Each number is 128 + 32 x the weight over its row's rms, rounded and kept within 0 to 255. Layers, rows and columns count from 0. The size above them is the row's rms in percent of the matrix's.

# layer 3 attention output (transposed), 256x256, rms 0.0424, rows 174-191, columns 128-191
size [ 86  66  87  86  76  79  72  81  80 106  90  68  82  88  75  79  74  76]
[[140 108 160 116 180 103 138 127 117 119 120 114 149  93 105 154 150  95 139 112  52  94 176 122 133 179 123 164  75 117 112 158 170 162 114 136 119 112 109  88 143 127 177  61 105 118 115  63 155 118 146 184 148 145 100 125  78 104 143 168 132  92 125 134]
 [107 113 142 106 122 101 160 169 135 152 139 199 154 175 146 191  79 138 132 167  89  44 167 111 113 177 109 147 143 113  87 163  75 123 144 153 159 126 123  96 139 140 191  87 166 129  73  65 178 128 123 114 149 120 168 100 102  92 191 182  92 100 124 181]
 [ 84 115  78 137 124  72 165  55 158 122 147 104 101 139  69  97 137 137 137 138 185  81  97 144 121  99 101 100 101 121 101  77  90  78 139 169 156  88 148  70 162 122 130 144 115  98 171 207 100 114 137 152 130  90  90 130 155 175 104 172 140 118 143  88]
 [177 141  81 151 122 123 105 142 114 112 152 155 152 150 178 162 114  59  89 179 134 165 166 125 176 129 132 182 145  97 132  89 143  82  51 171 125 134 104 176 149 145 149  74 130 120  91 122 168 122 134 115 139 130 105 112  48 114 157 105 109 135 101 164]
 [ 75 172 153  86 128 103 131  71 126 123 162 114 170 138 101 125  60 193 136 109 149 155  90 185 136 144 144  82 159 178  90 123  74  94 148 125 105 128 199  82 130  80 150 159 166 197 145 151 194 128 125 147 100 116 172 112 165 150 110 123 146  92 118  48]
 [135 134 123 131 114 168  99 150 112 190 139 149 115 111 111 117 112 150 111 113  67 125  96  83 137 110 134 200 132 166  78 119  80  95 106 112 194  95 110 157 151 109  95 147  76 143 135  80 111  98 132 136 145 164 160 182  69 131 114 130 141 112 108 187]
 [111 142  84 105 167  63 132 134 129 136 159 136 101 113 171 132  83 177 116 179 169 138 150 160 100 110 121 130 127 112  95  95 125  85 167 140 173 137 120  79 138 126 126 140 130 118  69 123 148 154 153 137 147 123  85 111 153 145  99 118 184 136 168  88]
 [134 127 163  80 121 140 155 108  94 146 103 137 162 137  82 148  86  80 141 151  85 170 143 178 190 172 120 140  92 100 150  74 128 133 124 123  76 137 136  23  90 114 116 153 162 116  95  99 135 178 154  85 139 136 108 141 115 115 114 120 123  66 134 126]
 [134 111 102 192 183 162 134 131 134 133 139 158  87 194  97 152 127 143 139 112 177 104 136 127 164 109  64  74  87 107  88 106  99 114 113 175 102 114 130 154 181 153 132 154  98  63 160 201 126 125 140  83 100 127 114 169 175 139 149 177 148  90 172  50]
 [ 74 118 159 112 115 189 145  99 137 132  50 102 176 121  67 148 141 108  86 138  39  98 131 135 139 169 108 125 141 135 140 157 111 143 161  56 142 142 173 144 124 102 119 144 140 146 124  63 123 114 103 162 132 147 168 137 112 151 112  82  68  50 106 166]
 [ 92 150 176 125  93 132 179 195 182 159  90 144 151 106 108 131 142 121 105 170 153  42 133  97  96 142 172  57 171 133  83 187  80 102 155 106 139 205 195 119 144 116 166 139 118 117 105  70 141 102 106 131 159 139 124 132  85 130 100 181 174 145  84 146]
 [133 125 114 157 123  68  83 165 159 113 171 135 151 152 115 189 124  74 138 151 149  93 161  73 137 180  95 181 117 108 144 139 115 124  85 128  51  92  40 116 132 148 169  94 126 125  71 104 186  79 139 119 104 115 193 165 152 144 162  88 143 128 159 153]
 [161 180 129 145 162 111 128  94  90 103 144 115  72 161  93 139  64 126 154 120  79 124 157  88 174 125  90 149  86  92 130 147 108 168 158  77 152 122 176 129 137  85 138 190 136 132 173 181 129 101 158 133 159 101  63 177 174 132 125 174 101  55 164  91]
 [128 115 152 123 142 116 181  57 131 159 160  84 194 154  77  74  52 187 178 123 115 161 101 136  95 111  84 132  39 144 116 137 119 117 153  95 130  97 148  85 143  75  98 150 190 120 120 161 142 156 122  55 132 139 153 157 159  97  91 121 150  89 138 128]
 [ 68 136 146 111 186 107  61 129  95 136 118 157 154 130 134 103 122 167 138 178 148 162 130 129 132  93  97 158 120  91 115 146 128 144 166 138 146 100 142  87 110 125 155 110 116 135 145 129 128 121 115 156 118 152  86 127 129 150 163  92  98 105 148  59]
 [111 183  98  81 186  91 126  58  71  49 103  85 121 144 113 144 107 179 140 102  94 132 122 114 134 160  98 124 149 169  59  81  94 116 136 105 130  90 154 118 117  89 148 160 112  84 178 232 146 106 139 128 134 149 114 158 106 169 118  93 139  72  94  82]
 [195 167 185 129 159 174 151 158 116 130 128 114 220  66  97 133 136 129 136 150 146 122 119 199 162 134 136 153 194 154 110 147 117 146 156 146 152 167 151  73 134 107 148 123 157 206  96 126 131 108 139  75 124 177 155  81 136 143 116 162 107 163 127 123]
 [ 80 113 124 122  71  93  58 132 175 170 142 115 152  64 187 130 174 117 114 119  96 122  82 107  91 117 141 100 185 156 137 204 149 145 163 141 143 130  59 121 123 126 164 175  81 139 126  94 138 106 136 138 155 157 118 165 124  97 113 131 135 212 123 129]]
# layer 3 attention value, 256x256, rms 0.0479, rows 175-191, columns 128-191
size [ 84  96  90  88  91  86  89  82 103  96  82  88  93  88  89  89  89]
[[129 120  99 152 159 130  98  94 141 102 108 158 145 182 141 113 177  75 133 137 165 178  97  88 119  91 125 106 121 148 149  80 126 137 120  84 142 148 158 141 121 163 130 211 125 146 128 150  59 117 172 162 119 111 109 101 177 148  75 143 136 166 179 131]
 [171 165 182 128 162 214 107 208 126 157 145  90  58 136 130 111  95 149 158 109  99 181 126 107 130 161 116  83 124 133 126  86 141 152  97 105  59 136 153 146  88 130  93 139 151 168 110 101 140 152 140 107 121 154 148 166 141 153 115 109  79 116 140 142]
 [ 74 163 150 160 136 101 107 187  70 165  80  95 141  67 152 118 145 200 116 109 141  99 133 137 102 136 178 108 107 110 125  97  75 186 182  68 107 142 151 130  92 112  77 148 119 140 162  96 103  99 127 131 166 137 184 172 220 155 116 149 191 168 110  99]
 [141 136 170 133 158 125 185 111 108 110 158 115 125 120 174 152 235 137  55 111  84 128  75 140 114 101 194 147 145 112 189 127 136 124  91 171 136 116 154 115 120 143 121  53 161 115  66 114  79  98  68 110 159 131 152 163  47 135 118 108 162 120 132 176]
 [ 74 115 118 159 135  70 173 186 122  84 139 101 111 163 172 152 154 160 140 171 163  74 181 115 123 116 165 115 139  68 111 120 105 162 138 123  92 121 170 127 113 156 177 137  82 141 165 127 106 170  77 167 129 129 121 100 163  90 131 154  84 140 172  93]
 [157  78 119 139 118 154 125  95 185 167 153 115  73 145  54 127 176 126 158 124  82 138 121 171 130 125  76  98 132 111 118 170 171 165 110 113 136 112 156 141  67 102 145  35 133 165 176 190 119 152  42 138 119 121 129 129  45 146 179 120 112  99  98 148]
 [ 84 118  79 170  91 136 132  77 116 123 118 135 135 142 156 118 171 137 127 103 152 139 109 102 136  78  79  93 125 173  99 172 191 147 145  91 199 123 120 165 171  97  98  84 148 187 131 150 158 101 150 149 111 115 105 159 125 148 134 120 170 129  63 172]
 [117  65 158 102 117 102 115 163  96 137 141 128 133 106  90  90  98 101 132 137 115 118 125 137 114 161 121 121 165 105 183  82 177 100  79 125 151 144 108 101 105 108  70  79 169 167  84  83 115 137 199 201 158 138 106  60 144 148 114 106 116 120  89 187]
 [136  89  88 156  92 120 108 143 107 118 120 155 146 161 137 110  93 135 126 102 181 124 177 158 100  76 168 121 153 193 130 160  93 158 140 194 164 176 160 140 165 111 108 104 116 151 137 114 153  89 118  91 112 101 134 133 162 129 104 205 187 159 127 117]
 [144 108  73 148 157  97  82 111 107 141 176 176 115 112 124 124 134 139  95  99 101 170 101 157 100 106  99 126 127 154 144 123 116 142  64 155  70 112 147 137  82 147 114 100  71 106 128 163 149 113 101 158 109 171 135  60 177 108 158 148  49  80 166 107]
 [120  95 120 156 105 197  85 137 109 160  82 138 101 149 116  82 137 165 153 131 183 188 153 139 114  97 196  98 177 126  91  87  69 119 177 142 191 157 168 129 163 128 118 211  99 144 161 114 128 164 172 170 103  90  86  55 101 141 190 135  99 171  71  99]
 [123  95 138 142  90 162 105  87 101 181 194 118 149  77 164 141 192 119 140 114 180 144  90 110 143 177 141 125 103 154 135  81 161 138 151  98  90 156  87  90 163 156  96 133 122 128 165 138  75 169  94 126 117 125 170 104  87 156 119 116 183  89  44 147]
 [140  94 145 110 123 178  81 120 128 136 115 139  90 127 118 162 162  99 113  88 125  91 153 171 128 153 143 101 147 152 144 100 165 117 108 101 139 118 119 117 126 117 160 122 153 184 146 140 119 145 173  80 100 129 173 144  49 159 123 143  99 158 180 127]
 [154 113 166 140 124 155 147  98 163 109 164 130  91 136  97 167 178 134  98 101 181  99 112 104 163 164 108  99 180 163 111  21 161  59 178 150 108 142 127 151 132 144 120  26 145 198 154 113 153 121 155  97 102 118 155 100 128 148 120 144 105 152 107 132]
 [106  21 161 154 150 204 146 191 125 177 152 154 120 158 130 143 183 111  82 119 160 114  77 142 120 117 127 121 132 141 191 137 173 211 107 172 170 148 123 128 176  86 104 151 170 196 108  65 182 142 118 115 128 113 128 136 142 126 108 160 141 142 203 165]
 [136 128 107  98 137 121 170  85 134 115 148 108  83 137 106 114 184 161  88 121  90 149 102 120 119 125 140 120 103 114 157  70 101 115 100  84 132 100 142  86 139 111 132 109 102 149 150 148 149 136  98 138 150 108 144 141 107  88 146 146 197  77 202 172]
 [155 148 108 148 181 119 163 157 139 118  67 122  87 137  77 148  89 137 166 164 172 144 154 135 125 139 182 105  74 110 111  63 105  89 153 101 155 145 158 125 110 163 114  70 106 139 156 111  93 150  86 111  98 106 107 100 107 161 151 139  93 116 124  93]]
# layer 3 attention query, 256x256, rms 0.0605, rows 192-226, columns 128-191
size [ 86 110 101 128 119 138 110 108  96  76 118 120 104 121  99 106 108  99 100  99  94  97  98 109 101 100 104  99 100  95 104 100 103 109 109]
[[141 106 126  48 119 183 167 137 100 115 117  89 184 116 121 168  90  68 152 113 120 200 151 139 114 178 122 138  95  49 163  91 140 163 181  53 135 128  91  94 140 105  85 124  90 143 145  82 126  76 138 129 110  95 130 103 132 140 133 150 127 103 153 178]
 [ 90 173 154 147 129 152 138 157  71 131 128  85  50 124  61  96 140 152  85 141  83 110  78 172 120 107 136  87 167  83 137 139  70 144 119 118 161 134 133  96 120 138 106 161 120 110 151  71 132  69 142 144 171  80 171 129 186 141 150  99 105 116 171 208]
 [147 156 148 122 135 169 122 115  75 161  90 121  17 171  97 148 115 228 147 148 118  58 117 120 135 121 120  72 146  79 125 146  53 132 114 160 176 113 162 105  99 141  93 152  80  69 176 144 117 168 105 142 190  99 174 139 138 127 109 126  95  86 185 166]
 [172 167 172 107 116 177 101 170 115 173  83  76 133 114 166 149 127 110 126 127 114 191 105 116  75 145 156  89 173  95 163 173 119 114 116 138 123 146 115 121 141 193 158 147 125 109  96  89 145 111  81 136 152  85 116 111 122  98 101 160 102 140 177 159]
 [ 79  91 151 111 179 137 153 134 107 161 110 150 138  59 116  96 121 188 181 144 131  91  61 115 145 126  99  79 138 186 189 131 108 123 135 139 177 139 144 120  92  96 136 110 116 133 116 118 141 113 160 126  78 121 143 155 198 175  97 159 168 131 134 130]
 [190  86  56 165  58  93 155  94 141  79 143 129 163 178 147 147 112 108 160 159 162 130 172 107 120 157 134 184 103 135  62 144 122 116 116  94 151 115 151 113 143 121 155 148  82 132 197 131 168 133 141 100 104 162 106  94  68 112 122  93 136 160 139  68]
 [ 79 131 123 146 170 184 143 143  83 104 119 158 103 106 126 112 100 185 178 162 167 159 118 200 150 100 145 102 158 133 146 152  83  81 133 134 165 141 134 127 113  36 139 122  63 153 128 157 163 137 146  96 115 162  65 140 117 157 137 131 178 161 158 144]
 [136 158 135 127  88  74 130 145 181 135 165 135 128 117 136  77 147  73 113 123 106  85  69 114  58  88  94 110 110 161 131 157 202 164 154 150 103 117 135 140 172  84 179 143 168 133 105 101 115 123 141 163 126 166 179 195 127 153 144 147 179 150  90  92]
 [122 106 133 116 161  96 115 162  81 111 137 156  99 113 117 132 174 176 111 135 123  15  62 134 155 178 122  77 140 119  97 173  93 133 134 151 168 134 166 123 154 156 143 151 134 118 105 137  88 140 152 126 181  61 118 146 176 147 152 184 100 109 136  92]
 [ 96 145 111 121 101 138 164 118 215 120 138 144  92 134 123 156 161 116 159 138  69 164 139 170 231 100 109 148  43 164  99 146 111 127 103 103 135  97  78 131 134  95 144 119 130  99 189 126 160 116 141 110  77 163 173 182 121 136 125  97 216 127 154 104]
 [121  72 125 128 114 122 136  66  72  82 111 145 162 164 157  96 119 119 104 139 162 108 208 111 114 178  86 176  80 151  63 134 151 167 117 133 109  60  97 122 148 104 148 151 129 142  93 174 136 144 169  61  67 159  99  73  78 136 107 134 158  85 145  98]
 [104 187 120 115 153 159  97 164 133 146 105 116  85  56  49 143 147 142 133 129 105  83  92 158 141  76 109  24 155 105 171 125 114 150 114 138 135 180 107 136 117 123 107 133 175  96 129 122 136 140 131 167 160  76 179 173 149 147 148 124 105 126 118 146]
 [ 97 114  79 105 118 116 162 154 146 133 126 138 170 199 126 108 102 151 106 125 115 194 148 136 210 117 115 157  84 141 111 116 123  96 145  94 143 132 163 202 149  63  98 180 107 137 125 154 163 123 175 107  99 149 117 131 154 166 156  61 157 128 146  94]
 [ 74 104 196  72 174 115 175 175 103 161 121 185 113 113 190 161 103 159 126 183 212 127  84  81 133 184  92 124 145 145 208 162 136 128 152 153 143 143  99 146 109 131 126  90 148 139  69 108 128 113 138 109  73 130 126 137 108 197  80 165 115 134 108 117]
 [110 137  75 175 157 184 174 145  76  80 131 117  84 134 108 141 102 141 138 142  98 132 131 173 106  87 154 129 147 104  90 147  73  86 186  80 111 141 133 132 132  78 121  80  87 165 140 161 129 139 149 148 153 153  82 123 151 159 154 190 122 149 166 161]
 [ 85 120 178  93 115 105 191 117 200 153  90 165  81 120 118 117  73 120 159 177 144 133 100 160  89 114  87 132  21 112 158 120 138 135 135 123 148  73 117 142 126  85 123  89 114 147 152 120 156 151 133 116 121 135 144 128  84 126 124 123  69 127 113 117]
 [148 127 149 147 147 158 121 141  87 143 126 133  83 158 117 118 101 176 127 138 182 149 123 165 170 169 152  99 173 112 129 135 134  95 104 158 111 157 169 155 144 113 100 135 144 115 194 188 127 154 148  95 142 124 135 112  91 116 150 164 151 131 148  85]
 [198 114 135 112 120 137 129 120 122 171 143 100 149 133 192 157 130 129 139 144 198 183 111 121 140 125 131 163 122 117 152 157 144 134  69 144 141 151 129 124  93 128  90 111 127 112 186 133 130 133 141  94 145 118 109  85 176 106 131  89 188 151 154  61]
 [196  85 181 113 131 161  87 147 120 150 105 106 128 145 152 134 165 158  92 130 107 128 133  91 133 102 124 142  90 137 139 117  85 169 151 105  59 182 177  59 128  92 126 166 139 147 136  75 133 124 131 135 183 136 132  75 150 134 130 122  78 131 101 151]
 [ 69 147  87 135 116  81 154 117 189 110 129 107 137 102 129 103 125 139 221 148 101 154 107 159 102 186 117 100 170 144  78 116 123 100  88  73 188 122 119 166 131 165 167 171 119 133 132 180  85 112 141 112 104 158 137  87 164 113 152 112 186 138 150  95]
 [115 172  88 147  91 161 152 109 169 125 176  84 129 146  76 164 164 100 107  92 116  90 131 151 102 143  93  68 158 131 137 167 166  93 174  68 129 116 133 119 198 136 137 165  90 128 150 123 179 159 138 140 148  54  99 131 148 123 156 156 168 141 145 130]
 [188 135 211  88 104 118 127 149 125 151 136 117 120 140 118 137 161 174 182 130 164 223 119 129 190 149 111 127 152  54 151 124 137 153 122 137 102 117 144 159 131  87 122 114  59 108 165 144  77 139  92  81 140 129  83 125 133  99 144  40 120 160 156 126]
 [143 139 212  85  84 147 106 115 121 141 148 122 158  76 181 117 136  87 135  69 124 178 105 161 130  65 155 141  74 129 137 149 113 161 120 133  88 121 136 110 128 104 177  69  88 119 119 113 175 101 113 152 125 139 105 110 151 111 158 175  98 141 140 138]
 [ 89 100 135 133 139 111 170 130 136 128  54 108 130 111 129 124 110 116 107 132 177 139 109 152 167 143 125 138  98 105 107 133 145 158  51  84 175 156 109 100 119 209  96 189 124 112 110 187  93 116 164  65  95 121 141  93 125 104 106 102 102 124 110 152]
 [145 128 155 114 160 134  91 171 145  56  99 107 217 100 150 108  85 108  94 138 143 167 143 157 189 112 151 188 123  63  83 128 165 143 116 128  99 146  46 142  82 129 127 100 118 109 174  92 171  90 110 174 102 174 115 145  94 151  94  80 197 170 116 118]
 [ 67 129  96  89 199  97  89 132 135  92 114 111 147 156 136 111 149  83  93  98 115  79 114  96 113 131 116 120  70 107 161  30 167  87 160  68 118  98 100 101 140 166 155 158 166 153 183  77 132  88 104 110 127  93 118 147 145 108 162 146 111  54 128 116]
 [ 95 161 163 180 156  97 128 154 108 186 120 151  56 123 135 152 128 130 122 136 195 156 126 129 132 150 135 117 169 104  74 102 115 114 112 123 159 148 124 141  68 190 128 109 131 139 158 175 116 166  94 124 153  97  85 151 115 106 139 152 103 131 147 114]
 [154 153  92 145 114 139 151 132 117 178 121 131 147 141 139 149  83  99 114 103 144 126 194 131 124 149 151 110 147 156 119 165 101 132 138 169 203 141 178 157 127  84 109 112 121 175  60 166 162 146 124 129 133 174 128  86 102 122 121 117 148 157 124 152]
 [114 110 167 164  76 119 142 138 127 154 136 146  92 104  83 101  64 167 137 154 131 161 149 164 161  77 134 146 155 100  86 169 108 179 112 214 122 116 124 115 145  34 121 122 119 122 158 135 114 122 150 125 110 139 150 105 158 109 183 135 130 139 137 110]
 [162 123 103 128 147 137 144 147 113 136  82 199 190 137 118 121 115  84 107 163 143 129 150  98 163 131 153 143 103 151 144 135 116 151 143 125 117 137 135 134  85 115 130 177 125 142  70 139 129  98 139 142 101 198 123  27  99 136  92 103  83 109  98 176]
 [174  83 152 133 126 111  71 117 138 119 119  94 153  95 163 105 123 130 146 138 151 205  89 120 152  63  87 155 102  92 158 146 168 204 127 160 108  89 134 151 101 146 168 164 184 106  85  89 104 126 117 128  86 102 151 102 140 102  93 152  89 159 113  87]
 [150  72 147  77 171 137 121 110 123 164 106 140 142 124 170 126 176 102  83 105 111 161 138 102 147 143 131 105  91 110 132  74 197 180  97 149 100 149 123 118  96 143  89 140 154 165 134  93 123 142 105 121 110 138 167 109  47 113 119 123  58 140 113 147]
 [124 114 100 142 126  98 146  98 140 123 125  84 140  98 124 109 114 142 158 148  83 156 130 154 168 119 134 207 109 148  79 156 131  72 156 112 109 106 136 136 104 129 156 122  96 104 143  98 196  91 222 170 148 134 153 180 156 145 149 110 134 154 166 127]
 [116 118 138 151 180 111 109 174 148 153  99 155  99  84 114 148 150 171 113 148 117 108 147 106 130  78 117 130 117 139 122  90 126 135 140 207 105 107 194 135 112 108 131 177 154 113 166 122 117 160 136 115 106 215 178 132 156 156 116 126 113 130  58 122]
 [169  66 157 103 113 155  89  94 145 141  67 145 133 154 151 154 145 109  97 141 125 142 100 107 168  63  92 173 105 108 158 137 146 176 135 106  95 116 112 134 131 139  91 154 140 157 112 175 141 136 151 149 138 154  90  84 198 148  90 124 156  97 158 126]]
# layer 3 attention key, 256x256, rms 0.0592, rows 192-226, columns 128-191
size [109 101 100 124 102  92  85 113  84  96 114 114 109 125 121 111 108 100 105  98  91  93  98 103  98 103 104  98  98  96 102 102 100 114 113]
[[179 103 100 127 142 133 144 140 116 122 167 134 142 146 134  92 186 154 101  71  85 132 141 122 125 137 177 168 187  99 158 167 162 169 133 149 108 125 119 104 101 202 191 137 135 150 157 136 160 112 170 146 135  78 157 125 164 114 140  56 112 128 156 121]
 [ 89 131 189  88 129 148 162  93 124 190 160 105 125 118  57 112 102 131 119 129 154  44  90 148 198 154 112  62 156 144 105  75 108 143 163 139 123 164 166 152  82 107 129 130 117 151 126 120 118 138  91 149 124 133 135 179 101 130 126 139 140 110  96 156]
 [ 90 131 113 120 130 130 154 121 191 208 118 136 201  97 127 108 138 121  97  89 104 117 110 172 153 114 161  62  86 116 178 118 116 119 125 143 113 168 176 125 153 138  81  54  82  94  74 143 119 150 126  69 116  98 141 138 148 103 119  86 133 131  90 136]
 [123 145 105 114 105  46  90 115 120 148  72  85 190 104 148 143 136  96 105 150 136 121 110 137 114 100 134  90  89 213 141 129 133 116 126 123 104 177 108 152 135 147  68 109 119  69 136  77 112 179 135  91 131 125 142 102 157 132 108 113 185 139 106  85]
 [ 88 133 168 105 157  94 133 114 144  98 153 111 125 143 191 128 151 136 106 129 130 150 113  98  90 160 154 145 185 117 118  73 168 130 191 128 132 171 139 166  85  74 144 131 132 104 103 105 168  97  77 184  67 167 133 135 121 168 132  98 181 120 141 111]
 [166 168 157 113  93 184 148 144  83 143 131 123 110 140 130 200 131 140 120 171 164 134 172 130  87 157 117 185 110 132  79 135  75  86  86  77 110 104  95 135 147  95 176 155 163 148 174 125 143  52 140 150 101 132 162 111 165 134  77 142 160 155 160 127]
 [117 158 105 146 107 110 147 128  91 149 155 123 117 129 155  98 152 124 197  91 127 217 122  86 118 143 143 122 154 129 146 150 167 142 118 100 139 110  62 178  85  68 115  63 157 165  98 173 177  75 151 119  47 165  50 138 175 166 146  95 132 113 128 111]
 [183 115 164 107 114 132 128 100 122 122 148 112 132  70 126 151 138 102 125 145 126  74 152 132  92 135 111 125 145 133 101 136 110 222 141 139  78 148 150 213 204  75 126 138  79 131 201 124  81 157 103 163 110  93 145 130 121 142 124 120 146 170 163 199]
 [ 68 100 151 151 116 174 119 129 190 175 136 134 112 232 119 151  74 140 188 114 150 195 119 134 176 116 106 166 158 156 148 152 150  82  83 128 155 146 131 142 125 116  53 133 124  58 101 184 164 162 117 139  93 133 155 190 122 154 124 140 160 116 113 145]
 [107 115 178  95 107  99  53 106 118 124 131 118 132 104 140 140 120 114  92  99 117  62 106 139 114  99  94  81 122 131 157 127 112 157 163 136 111 154 155 111 110 135 169 162  39 112 108  53 122 153 106 111 148  88 151  98 149 146 115 177 184 118 169 165]
 [156 133 101 171 169 174 167 165 148 147 187 120  61 167 140 163 144 159 137 132 122 144 104 107  93 158 180 179 108 123 114 136 123 127 146 141 160  91  88 137 143 128 165 133 179 147  99 157 124 112 111 141  91 108  96 115  67 113 130 118  66 160  88 136]
 [ 20 115 156  62 118  93 115 133 138 127 131 130 133 122 204 110 114 132 140  94 132 118 134 123 120 132 104  41 159 149 183  61 168 128 155 154 120 179 179 176 119 152 131  90  66 117  96 130 107 136  91 131 100 163 134 143 140 110 169 128 175  93 118 150]
 [172  98  80 147 167 152 136 103 137 148 121  98  93 165 117 174 140  90 134 134  99 127 147 117  86 108 138 157 155 115 134 191  81 145 144 101 129  66 101 114 146 128 146 129 183 163 142 122 102 164 178 125 105 146 117 112 100 121 103 126  65 141 132 114]
 [131 153 139  95 183 115 103 108  92 146 132 189 167 180 162 123 166 114 142  73 136 122 133 106 154 171 102 123 129  99 131 115 154 102 135 164 133 124  81 202  83 123  96 141 101 100 113 148  92  43 113 204  74 150 150 155 138 196 123 115 128 125 155  85]
 [129 120  65 200 127 136 181 121 125 106 115  95  95 105  55 127 106  62 167 121 141 177 161  94  80 108 166  87 162 160 139 148 160  72 150 139 108 131 153  64 129 110 124 100 170 132  89 141 157 142 115  71 138 169 117  98 168  67 127  90 116 148 121 155]
 [101 121 148 100 109 163 181 107  98 119 110 150 104 117 108 118 148 163  54 128 131 102 115 152 141 110 123 114 144 142 100 116 121 229 101 137 170 150 154 121 123 180 124 172  70  93 130 108  75 127 110 176  96 156 115 135 156 136 101 129  96 141 109  82]
 [153 154  95  97 109 108 101 123  73 100 107 128 169 145 128 148 148 153  88 130 131  90 169 135 172 152 135  97 200 131 155 140 116 160 115 138 117 113 172 147 116 144  72 159 106 151 134 101 144 145 144 158 163 171  80 162 126 161 133 119  90 103 140 103]
 [156  91 125 172 131 121  86 104  90  86 113 193 171 145 150 136 155 170 116  84 147 146 219 124 112  93 186 140  82 115 126 123 115 128 132 124 155  73 103  89 105 110 126 142 114 111 179 119 179 173 176 167 114 151  99 102 111 109 140  53 132  66 137  84]
 [160 178 137 170 133 118 183 118 106 136 136 143 115 146  86 110  89 125 117 144 108 182 175 112 120  90  67 170  88 110 117 120 124 109 122 113 128  97 130 114  72 132 143 103 111 111 144 134  60 101 153  90 122 129 156 144 153 181 119 181 142 115 138 117]
 [ 76 134 146 178 150 153 133 161 126 133 170  72 149 142 107 140 165 144 152 191 169  74  88 146  82 195 121 165 131 131 124 112  90 108 125  95 145 148 127  91 132 139 155 142 126 122 150  62 207 101 114 124 128 137 133 183  92  57 122 129  79 182 105 163]
 [ 86  92 144 200  91 103 191 120 134 127 146 115 111 127 149 161 114 165 113 193 117  45 100 142 116 157 109 147 118 154 145 149 136 151  85  94 128 107 119  84 205 174 185 116 175 162 118  60 176 202  96 103 135  80 102 158  89 118 104 136 132 119 116 177]
 [122 109 124 167 115 112 165 121 102 156 159 183 140 168 130 137 147 112 127  83 112 177 117 101 187  93 111 158  95 123 135 150 159 133 149 154 142  71 149 111  73 148 111 134  84 134  85 132 121 136 182 104  94 111 113  96 148 185 164  87 132 125 121  49]
 [134 197 116  96 114 142 112 154 189 154 177 147 123 117  82 121  94 144 159 114 135 243 103 106 138 120 100 143 154  67 136 116 165 144 147 129 108 168 125 158  99 145 105 163 118 158 125 131 123 103 106  83 110 147 115 104 141 113 142 103 137 217 132 126]
 [ 32 121 174  63 130 150  73 130 117 133 169 123 132 152 157  92 188 124 135 138 102 115 156 150 162 160 112 168  79 146 156  68 138  90 107 120 154 115 127  96 153 194 136 108 151 130 113  88 113 129 133 135 146  66 150 178 128  62 163 154 115 139  79 134]
 [ 99 161 151 123 156 159 121 170 164  62 121 107 109  76 148  67 155 111  90 150 134 107 126 151 138 151 162 116 110 161 136  96 120  82 108 128 176 116 134 154 138 149  80 161 178 169 171 129 122  78 182 179 177 116 105 181 179 118 137  94 156 144 118 124]
 [118 138 143 171 106 169 142 149 171 131  43 120 118 131 181  91  76 104 109 151  91 141 107 126  99 166  90 148 125  87 128  74 144 133 109 137 144 118  90 113 157 128 143 105 134 107 123 145 110 122 120 152 158 114 124  87 157 113 116 176 120 149  85 159]
 [133 112 104 137 149  78  97 131 141  88 186 128 186 137 140 141 153 186 160 104 139 119 123  83 185  94  98 113 145 154 153  89 115  99  91 164 112 139 173  54 125 190 167 100  72 157 105 111 125 172  99 181 149 148 103 176 163  93 148  94 153 106  90 128]
 [164 172  60 118 146  69 151  99  88 152 144 137 121  97  93 130 128 103 122  95  65 107 108 143 167 139 104  50 156 158 124 135 113 128  64 149 138 116 129 203  68  87 137 114 122 120 134 164  94 108 133 128  90 145 160 140 147 169 155 131 148  76 138 107]
 [113 132 151  93 135 109 128  93 127 142 148 155 119 147  64 135  93  95 191 129 152 151  77 114 168  80  79  47 127 126  89 172 150  71 158  59 126 109 137 170 113 152  99 136  97 131 175 153 120 126 105 112  54 165 127  82 137 140 105  93 119 138 139 147]
 [139 142  84 119 113 110 120 136 179 123 153 158 151 152 117 132 170 100  89  86 109 105 180 158 162  52 128 177 106 143 134 161 138 125 133 197 137 107  64 173  97 128 129 127 151  81 151 159  85  92 187 146 149 127 181 146 113 178 125 159 144 117 156  56]
 [136 129  94 101 162 165  59  88 171 116 166 148 137 155 189 129 139 125 140 106 104 159 110 165 120 155 149 126 109 152 169 106 175 116 176 172 156 145 137 167 133 134  80 158  79 152 125 152 118 157  58 182 133 147 123 146 112 156 135 172  73 147  98 114]
 [126 152 125 168 120 133  86 141 207 130 125 166 162 118 152 107 140 124  70 112 125 135 159 152  95 113 138 147  58  86 147 149 129 139 156 173 114 156 142 150  90 172  68 103  65 150 111 108  47  95 159 112 158  92 163 126 152 172 160 209  92 130 127  80]
 [138 190 115 147  92 140 165 127  94  77 132  92 166  94  65 161  96 112 122 174 159 144 152 133 140 122 179 116 130 160 112 139 106  91  88 104 115 138  87 143 137 131 110 121  87 123 154 106 176  43 173 148 148 186  86 168 161  97 107  58 130 124  97 151]
 [127 128 166 134 108 139 154 141 159  98 105 145 135 134  89  95 123  95 118 146 158 126  78 147 163 151 105 144 178 111 132 142 114 160 130 140 131 150 143 147 102 125 141 138  72 129 145 148  99  87 104 131  93 164 160 118 144 114 151 165  69 145 183 137]
 [175  69 105 142 108 136 113 149 123  18 166 194 119 130 111 123  90 106 129 114 159 117 138 174 113  55  96 160 104 140 156  87 164 113 100 132 171 113  89 147 118  85  98 147 127 109 134 185  74 149 145 106 159  95 119 140 107 149 138 126 115  92 145 126]]